{"activation": "swiglu", "bias": "none", "parallel_block": false, "init_std_o": 0.0, "schedule": "wsd", "decay_fraction": 0.608, "decay_shape": "linear", "final_lr_fraction": 0.05, "batch_tokens": 131072, "seq_len": 1024}
Each number is 128 + 24 x the weight over its row's rms, rounded and kept within 0 to 255. Layers, rows and columns count from 0. Numbers have three digits each. The size before them is the row's rms in percent of the matrix's.

# layer 6 MLP gate, 704x256, rms 0.0792, rows 52-60, columns 0-255
086:121164120168142172112096147113135100098092092148157128119147122116141145129110126116138131138131068116111112106154171168105116148112137140100111119105071128133156142112092143129150161131105124164154163158151153087071106081114107105154125137173183145162119053145121100119145119172133115159147119155079135143139148107131105137106127129136088111137126134129147133150149099157151090154110128094120128130126114148119077182148128133148131125091107096112113134103127099152158131100116135117153112142163115163139160129118156163120137114170173149103117134153144157137123110113107099103154120124133089118148160142143104181067098117102130117142189154133106154147168148168138119166093117127127133074145148137134143144109130138148158150161138130132136139141131133121155129124137121
100:072093136151142080129130136095067139127111107135166124138110136173151113145115115134125159119158149141145137128112106142135123101148100101127128131172086140139126141089147134131120124133090162146104131143135149107174100145157192105154161097147125158136138116151101124133138173064135157155180158167085074129126122142132131175122150145118103122109082061159139108121113134154157160133133092104133098138131160142105142154130102146148130147136127154145154111119113142130127152132107100109131175158130174082164108175107129117155136138142126155153132134102134131141099171122093136114169133151100100144119155122101126108157161138103158071126140155156125137115092149097141156133181148143150110079103127120129113142111146106110112117128130127115114138095176134113110126130129124
099:128086106187095088144156170133140143112166108140094138127091106147120125148164135090127171123147140113137127122075119102127144132095107118137092115133138106095100092158167110090189124088148153155143142141125147181124139117128101113106112117097157132136135123088130158143133137126114142126143107133154090117162137111132119109103172122141153166104097167097142148157124066156134153161115126110140165124101095140143115125163117150133163140148147132091142135102118135127135137132152111133146134089142073129157119129166163125153125150131130149123145119201115168121126118149109156146152089182102179152194140090116111135121129124117099131102158095109105123123141066113097121137125131134105127115097129092149120146114134132129108126115123141157146140141188101152133129094122128
106:107128129139166149120174111132093127141181147135170137113117122123131219115119124124103119146130119110146170128127100113166129148106096121168137181069178149084127132115103093108173104133123148108108126088127130135131153130092133128152088172119123141135139107106132139152124121165140102153128098146094125163135146157141131127154141113115163129149138100125098139159132136134167118149149132137134152092161147134191074128125161144130108107156116124119123085104107127152094117106110125079158152165136128134095131099106176140138146127100117167115146111069162126121156139109114124126112087133161133138164166153154121106147118113114085109122117140165148120135089123144138092126154135142097138121089121126113167137127153098118130157175127118157135117168117124130067106125161118
105:075120147142095133094134136120102127106147175142091093107122117111142152122113168130140161138112119123148119122114095130157105147064111131161109133133150126111149131099138125109101055138142093122099138156133146126122134121119142097147114126088092184132134124078124120124130154163122136119121122122118162115140077161100127120152162141151121167153176145109100118145125139104119113115098110131130149126105099113144133105124108175124109137105137101126127108102073163172153124140103136124146110114136155126151132146188112145063107092134123138195100148141172132164137116125127148126116157130162102109109109119137134062172116125118144108145117088113097138126055124130097146107105163129125146118155141129110110139122150105148138070168123097140089133159103165162120142141122110
102:103119127140185129144119147158151185124134114146143110125151139175131123153131148139159111124123094115138115132143117138169146116126165143170153130158134158166113127184130105123135137131115092101098094168126132155117169122124149116149072106109127111107132159111134125113100115109097151130116119129115120152152159104131120147155122129146152145133153144143118122121082149109109078121109081174131119130084122120118152147183141062144103155116121109091127135149153143161140145122115135159128100147167123145176188126126156147129145152109097178180100175144100117142111173103120109128129099133125112145121082164119199144124115152133136102129093098104160125117115145143147166136142144119132120118097158097120133095134127083097113161148127162118107134094167131138090129083151141
100:121106123068136159155134148134157124143132147104103121132072131118115140128164097140110125125137155129101153130125195110149143135106085089093117179144125159120137159101126170110143119179165146119140126167124109128137135124132119103130152118145123123106132148198114165113159163130136127132145116120125143106091096124150116124138100111110129114135148137097182117141127118137138135171117141136076132135119176117049129150114125090159124117154137118162108085140147134142129160119122148101143129113160128155081136093150120127115110128119106078126156072125159150126092150084137131127133148151132113108108140139195119089085128126137146165114133131117149110083144088128126122076126122103109138125131133186104144109147112164112127161139103126100134121084171128139159104127088095
102:136126121176152143132147089151132140119149056160146124124160139142119091109122113104130068178144118146148116092152113137164154116149161154110160174125117110139113158130107115092142100128086154150133108129104120101172115156133137098118099105120123149115113152134131116149109178110102121128136153104138164130144110158145111125116165118131118115132128142126120120117114129145126133163152117104142114144116120096143125135124112127094114128127093100104067089141134135117120094116117133106109089064130116125130107127128111132141115116116088163115125118073156095122171083121100097125126141098108177116153112134154182071135144111203170129118187107142123165081110137095140130130124127113177111148117156123122149139121172159107111121154122143136123175121110133094184149156135120
093:122106145132145101126091087117143143114152125101092138149142168158116116108135162091134169119125137149172093090085136161146076123111119124141148161125138124145146125121132135093097081097115159122110153151090146104151143160163097115105108132117115112128139097115232132094134145113124074116165125107150127118155106108150129130139130143175111154138125164178106138117125109154163152171082118139089132124128156138096145144131132092150140122149136096155118163143124151115125108112113128152139144147133164152105105156115123133121134101147130087143121100161132164130126124156119124122128115167108137100127135099169159109143101102147152107151095150147115103128088138126106103122159108101130137091098115098100096110111094163153173148134177127075121078127150144133147130134084106
# layer 6 MLP up, 704x256, rms 0.0802, rows 52-60, columns 0-255
089:088118117125141135097131154199083090132098114118139102116087133141153152065153122118141161120144137092131129118154128123108139111070108116127133089127157150150123127092125135119152120177145148145127193141141130141086101133127100143178150148177183127147133076140149118108114127159139124130112115116123140190110139100128105139132114155194055129122125139121150135140147104123138137133099120152135125092128105116116142153158110110101122122072145134115096150140102120120117141130126111110135082133119130138132154152117159147121154133132113131124132138105117130113124110090140121163142121120130135124111105177160152124068142137128120134133173152181115123141186161159150112148097084109106152169133114151128145144167096095154125145158132108091116166130082152131127105153143104
100:151150134141140133118122143140152158107144143115137126148137109096143140063140106173132111131127105116136127143158103103145149128116182108116100127136107112107132130126149138097191133179151113130095100126129149112088123139124117136054110106083124126116137135139109149156127087127150154110099149137167143113056109107155114135141100164161102112121149134128135102166117125128074132105123114103155082194158160121116071181125147126143161172127112089120129105122124101150131107154131144126131094155141085195159157144128139141141132126141108153134079133109125150115108127112117161102094095096114131097110117089191123132118131087146112122118093124131124108140139160114154130152132126129097143133107114136125129105141153113165168087105138146105138118138130094104104070141143125
099:120120109076150136114122142120082123155115106158130130118131123117158140081056162146125163151105142106140149173152092133112135109125126116105132150119145118109137144121103103158105119105108118171137107109100098118138097131137149118129128174121146080152172124165104116172104125111180123213104122111101147114173128113097132138059148102171124133112172093119140102129111135118144152130084141127139107165134125125126157175114075127108141136132131091171113149129103137109107135114134140107132111180135152146129136132110135101120124127139126139125105138128148139099109161135103137141109133099090140178095174140132102127131096085102149139128059136141178181098105148153112137139114133125120130116136149117134083104127123098116144101127123124156138099089073125134098139145119127
106:124133101157146150148136131094145154075127139141127138165110094112134162157121094136118098154147060113124149132115128140111155145134151119167160138130163159153118116138067132101140127145157128156116151176156083131102112109156130112153135103133168149104108105129185130139129141097114209115166137131115185131163155129108138154150104100108152108144119128126102169136119128123126089150152154127115142148154135148116137126118141155107117119112107122157147115090131149137129131124136137137139208129109084115133116110102181162122137171101127128119132158117089158158128159139116157110137124093115144131112136086145097144164138119108140122143120134081143115128104101155135106092118159158159119105165152101126103154126105154109076134164125134101144152123142130131142072195106141
103:102146171151128074097172092142124179114085097088143110131152146147110137103117115085122095146132114149131117135126143105153121134122112110140101110165104148132127135168108112130127120119147123150142135161139113133129114179165171098178134091117121157123145161137122126092133105140140132150086108119114137151124160107146156126161145137109117135112131123110126114126137127097108131113115146114134115095142103141121135091076111152121085126145120120158169103118102132138128154087132145109094114149132135158067150129144116064117112124116129129109133106084131101117154135123138149091110107113095113116166124123131154110100132151169157092096162151186143153169133139146147154106201171128120123187177124139155105095162153155094095144168143132132118154151158169118178139132125124
098:115133153143170153157123180130176156120104126100124132151168140165139130133167121125128132128130106106123140104114134137135123143160103148141098147128117144093142117160085114133131130173123146142128103131163075123096132153163122074099124141144182130143134159098098139114137115128100135100066147139132120152144151149145134139073151152132118131144080129151101125123106093132135122094119149164119113146138137123117146137102129091156143177109088159107101151133146122167143120111095166117143118189145137124060142132150129122113133136111125178135084150142085153123087072094142112142138122130085122152106137113083141139152110125128168103129099093118119122112148115145121117132204137144100133103127146127145123130111120090111199158132126112125101138131123106190147165144141107
104:119148113118152131114097155177133186143116088137135127134133119099169098078112124137120092157118145128142106119131113143128093118120124172138125178132114193178157137138142116145143112114160163103089109086154160104130118165101135120089137134137115189123126091086103091130118141151115110098129110121120087111113122109145127154106142119077129101136132136131141110119125088129182136131178135103143117132117059166100138125150099117149139124124116126087128132134144094180109102110116130137154126079145119132068125126139084139124142157122114116163090134104127086149159128109101097133124154139121142133149124123103116094102164156133092154124114193158173117132120141136119113125152123162161093149162151113107143113151138089111110081133147103138102139119142143127152146116152154
095:080143139120116127144135123114104140118136126155139162125138083142147101072138107140163167109137166155137118135158110149135115127130117089111144106099154101112134126155134090127150110108115144134124124136092125165092117117113108162161150124120142122163099136119110139106117098126169177180145151169130121072118144111167125104105180137128130143131102093105146117093124148123128125133191138125107124118114148111129129148178116099152171125146149148140097150097125099144114133121133132133125189128143093153114143126105154135084105100170070125129178134136145123114075130103091144137122137115137110154071114141146087104068150150149136140151118110157129109153106155111091133084147137139172112114116102132125132136112185113136150139120129135086106114089103175069144151118156118
095:147138125123128138118109114155098115121127169124101130148152125123093125103150131165079131112175123101149133162130159109128124139137117147127104154143150121122111128092111128160132132114131088102176123127129163163134085102047084122141116116111125125134136119131110140134118163172133151120092099125158156099099135136134150123111127162124185108117116160091126149109152087104128128150093155166134154121147139138086127118143141088099141098161083144102068128102151118162103117138138110160077151148105054120131128089165118106149151125175148150144151082116110111187151129116120155118090144142115140123131093136116119136128123094158143148160145112180144138158149124134144146151087141136124136137166122100174159175115127141131131141136128101089115110085121119107110131123076132
# layer 6 MLP down (transposed), 704x256, rms 0.0268, rows 52-59, columns 0-255
094:178102152153095102114107100093126125129088163117164136137158179122109145151128116133150143103150113133094161099130100066116104099106162129167116136125144172136145137124120140116095140103126119113153121126128146121109139135115152154103125159139151134113162120140117108154129083128118115128156128109153121122142087162100103132156145168081147197118125109177115123102069136111150133150165129139137118153116143132120147116085096115112090092111117173119129130143119156171111156115132153089147143179112130112130172120143084156136134147145141106113128102130142143132120159131108132177151108117112108167122129179109109119117161097139147135131163148156129111109124137118125118146174097159118101129146128127091148123193186106138130077111117127092168151098155171131095138161128143
102:114162132100135194126175119125142171130100148128142139142138160131088123095083136129140139115101092100119095138151131117154086102184137139160105114153158075108144128097123145153147085179107077151124161122096157097125139112130143120125111105200137129136149120123100137123128089136149147095155124134183116146131163154102064127087152156133160119131117119121180142140128129153095143126141130109126143123119126122145151112073155111107151122124107111133163097073136170125142144127119104122137132130172108117135145099131133149093085107172196115111092117131139129151136138140162108120112158176150119137125113124112116145105146140107163162134086116128138130162155155166140126136144102155093147157110124109127147098126126106108114146138132125145086106148132126077138146136159123
104:134156072146134111122090125171184112136115123103079176085097161153146108148181126158122174132122120117120082120130123153113133131152106086076130132120119122142118142119149119203097136135194118116095136128125132125095150142114140126136130137121126161144094070139115123120129113085128157126135096148161109136125108100134123162105136102159133138127118113110128134137189136105124132158155094120142106165150071113076129152145156169135116118114154156099096179138113108139155139145147119153132130119133116088165144123087122173116141098162111142165133147104122120119107150178099134192119114135150172130122113099089134108138130121121115140141158112146122145108125117092113145126108132134130109139111111121180097094106139102127136080124107124123102136128113127165134096164157129
101:155089074124100138147097108110081101127157142147141126128118139133103131113146129091160143136085131088119129116119107125129168186119122149113135095107121154143137099121086121125115109138180137135161116133117157142109112130126127179181143118131117101092145100114150101071159098080133176115144134132153122110113102146143077153134146128134082117106146118147125087133122095149135126180165117168121141097117132122094126126144102128120117188139122081148121145122138126174147139122133134159109139136124137133135101128143139179126121150126127143096163095141111146146087140165146146134139117092060135128123155089139123123106133089148144152178122107124142121132130125147163146118072125113120138180143140128089065114115134164107106137074127156117149161110094138112130154141168111
102:102137080132127143101088166155146128109124130157141138119143122084183134094163132083137120163116124123150113098125066149126136165147130082169127108167141138125131109139135095085144127117127137113119136090104129123127121096157113142107158134156129154133114114153153092123087103159107107140077117124205129132106107069135138157114140113123112164139132109107163151141099172152099143137130142109105132136129119125152085139093109075140114108110162093087138134078115118158134169131148097094123134133157124139167105158086133170130159142145098114130103153111120104085115126120118166079086133126109119135134091158132128154176120145156123087128145140120175111158130156144111089125115143113143175145126121159088146135114131144122148101165141142116144129083137116142157131133121129
099:149136102156180121084131135121125131099139127152036081106115155136110185118123116122140106098144151122167131131160184134103137110124148134146141133134151107143094105138137122114102147145103126079196179102105121138132131130129124139172112109100134143111134140129145108123117095121145122101100113142142120104111128120142135140123127131102164170147113138150145089129095147117095109099140096117134086107146137121178161089104111089141144146092109142105106133102131089117109183105165149164124095105174128123130137078085111151148086112113143096138154133149139126110182147114136119101170145110108146122111139116109146095143137131152117114127147147108158109142109125095164148176143105095168129089141150082152149119127110103101113139117136123142122142122159158116128153078128162
102:140127155086140125110139147124124119156174160088106155104100132101107137139140073106130127177118131130080137163091103113123139140101149107147113146117159105091115144162155172124168106134115113156152134162129120179133138139167115126155144123125165160122123142178111138125130167167147158133150153181139128109137118111160137144133106151161118136152115128174139172103144115152124141130139156170114072127117134149111105126152096107116147153128107134148124146107103161106106133126123069143143128126111172083136132146129139127117089120147135089151139116163126104114113150128167138137158125140063136097129120107137105106097132109140095126166181103150113138125160130135156121126101097157128117110117098126109166160125128157123113118111157134115129187159167132109112054151140067
098:099183142134104145146132150082156072153135137125145070137101161115091135105093107099159110122082140162119113133082142123132143142107174136144127128112140094091147151134132114154113121144128114153134124110080114154112124117108075137113107139132162106139117140123099137129104116154114121189120051103116131125153140102164127130118196172119136145152130158114168147150122125169139123136134167187164134160115135128131111141109137091130123092113125126095138146134123115106120151144137146122165166132147116120080088149091102149118099158115133118153090125115130118124115108148092177133148149171104140107126080127102113126154124131125101094123150124161101143130089101118128116114144135123113144125157122121068111122160154117127098126127104088116166119078105139146157100127169155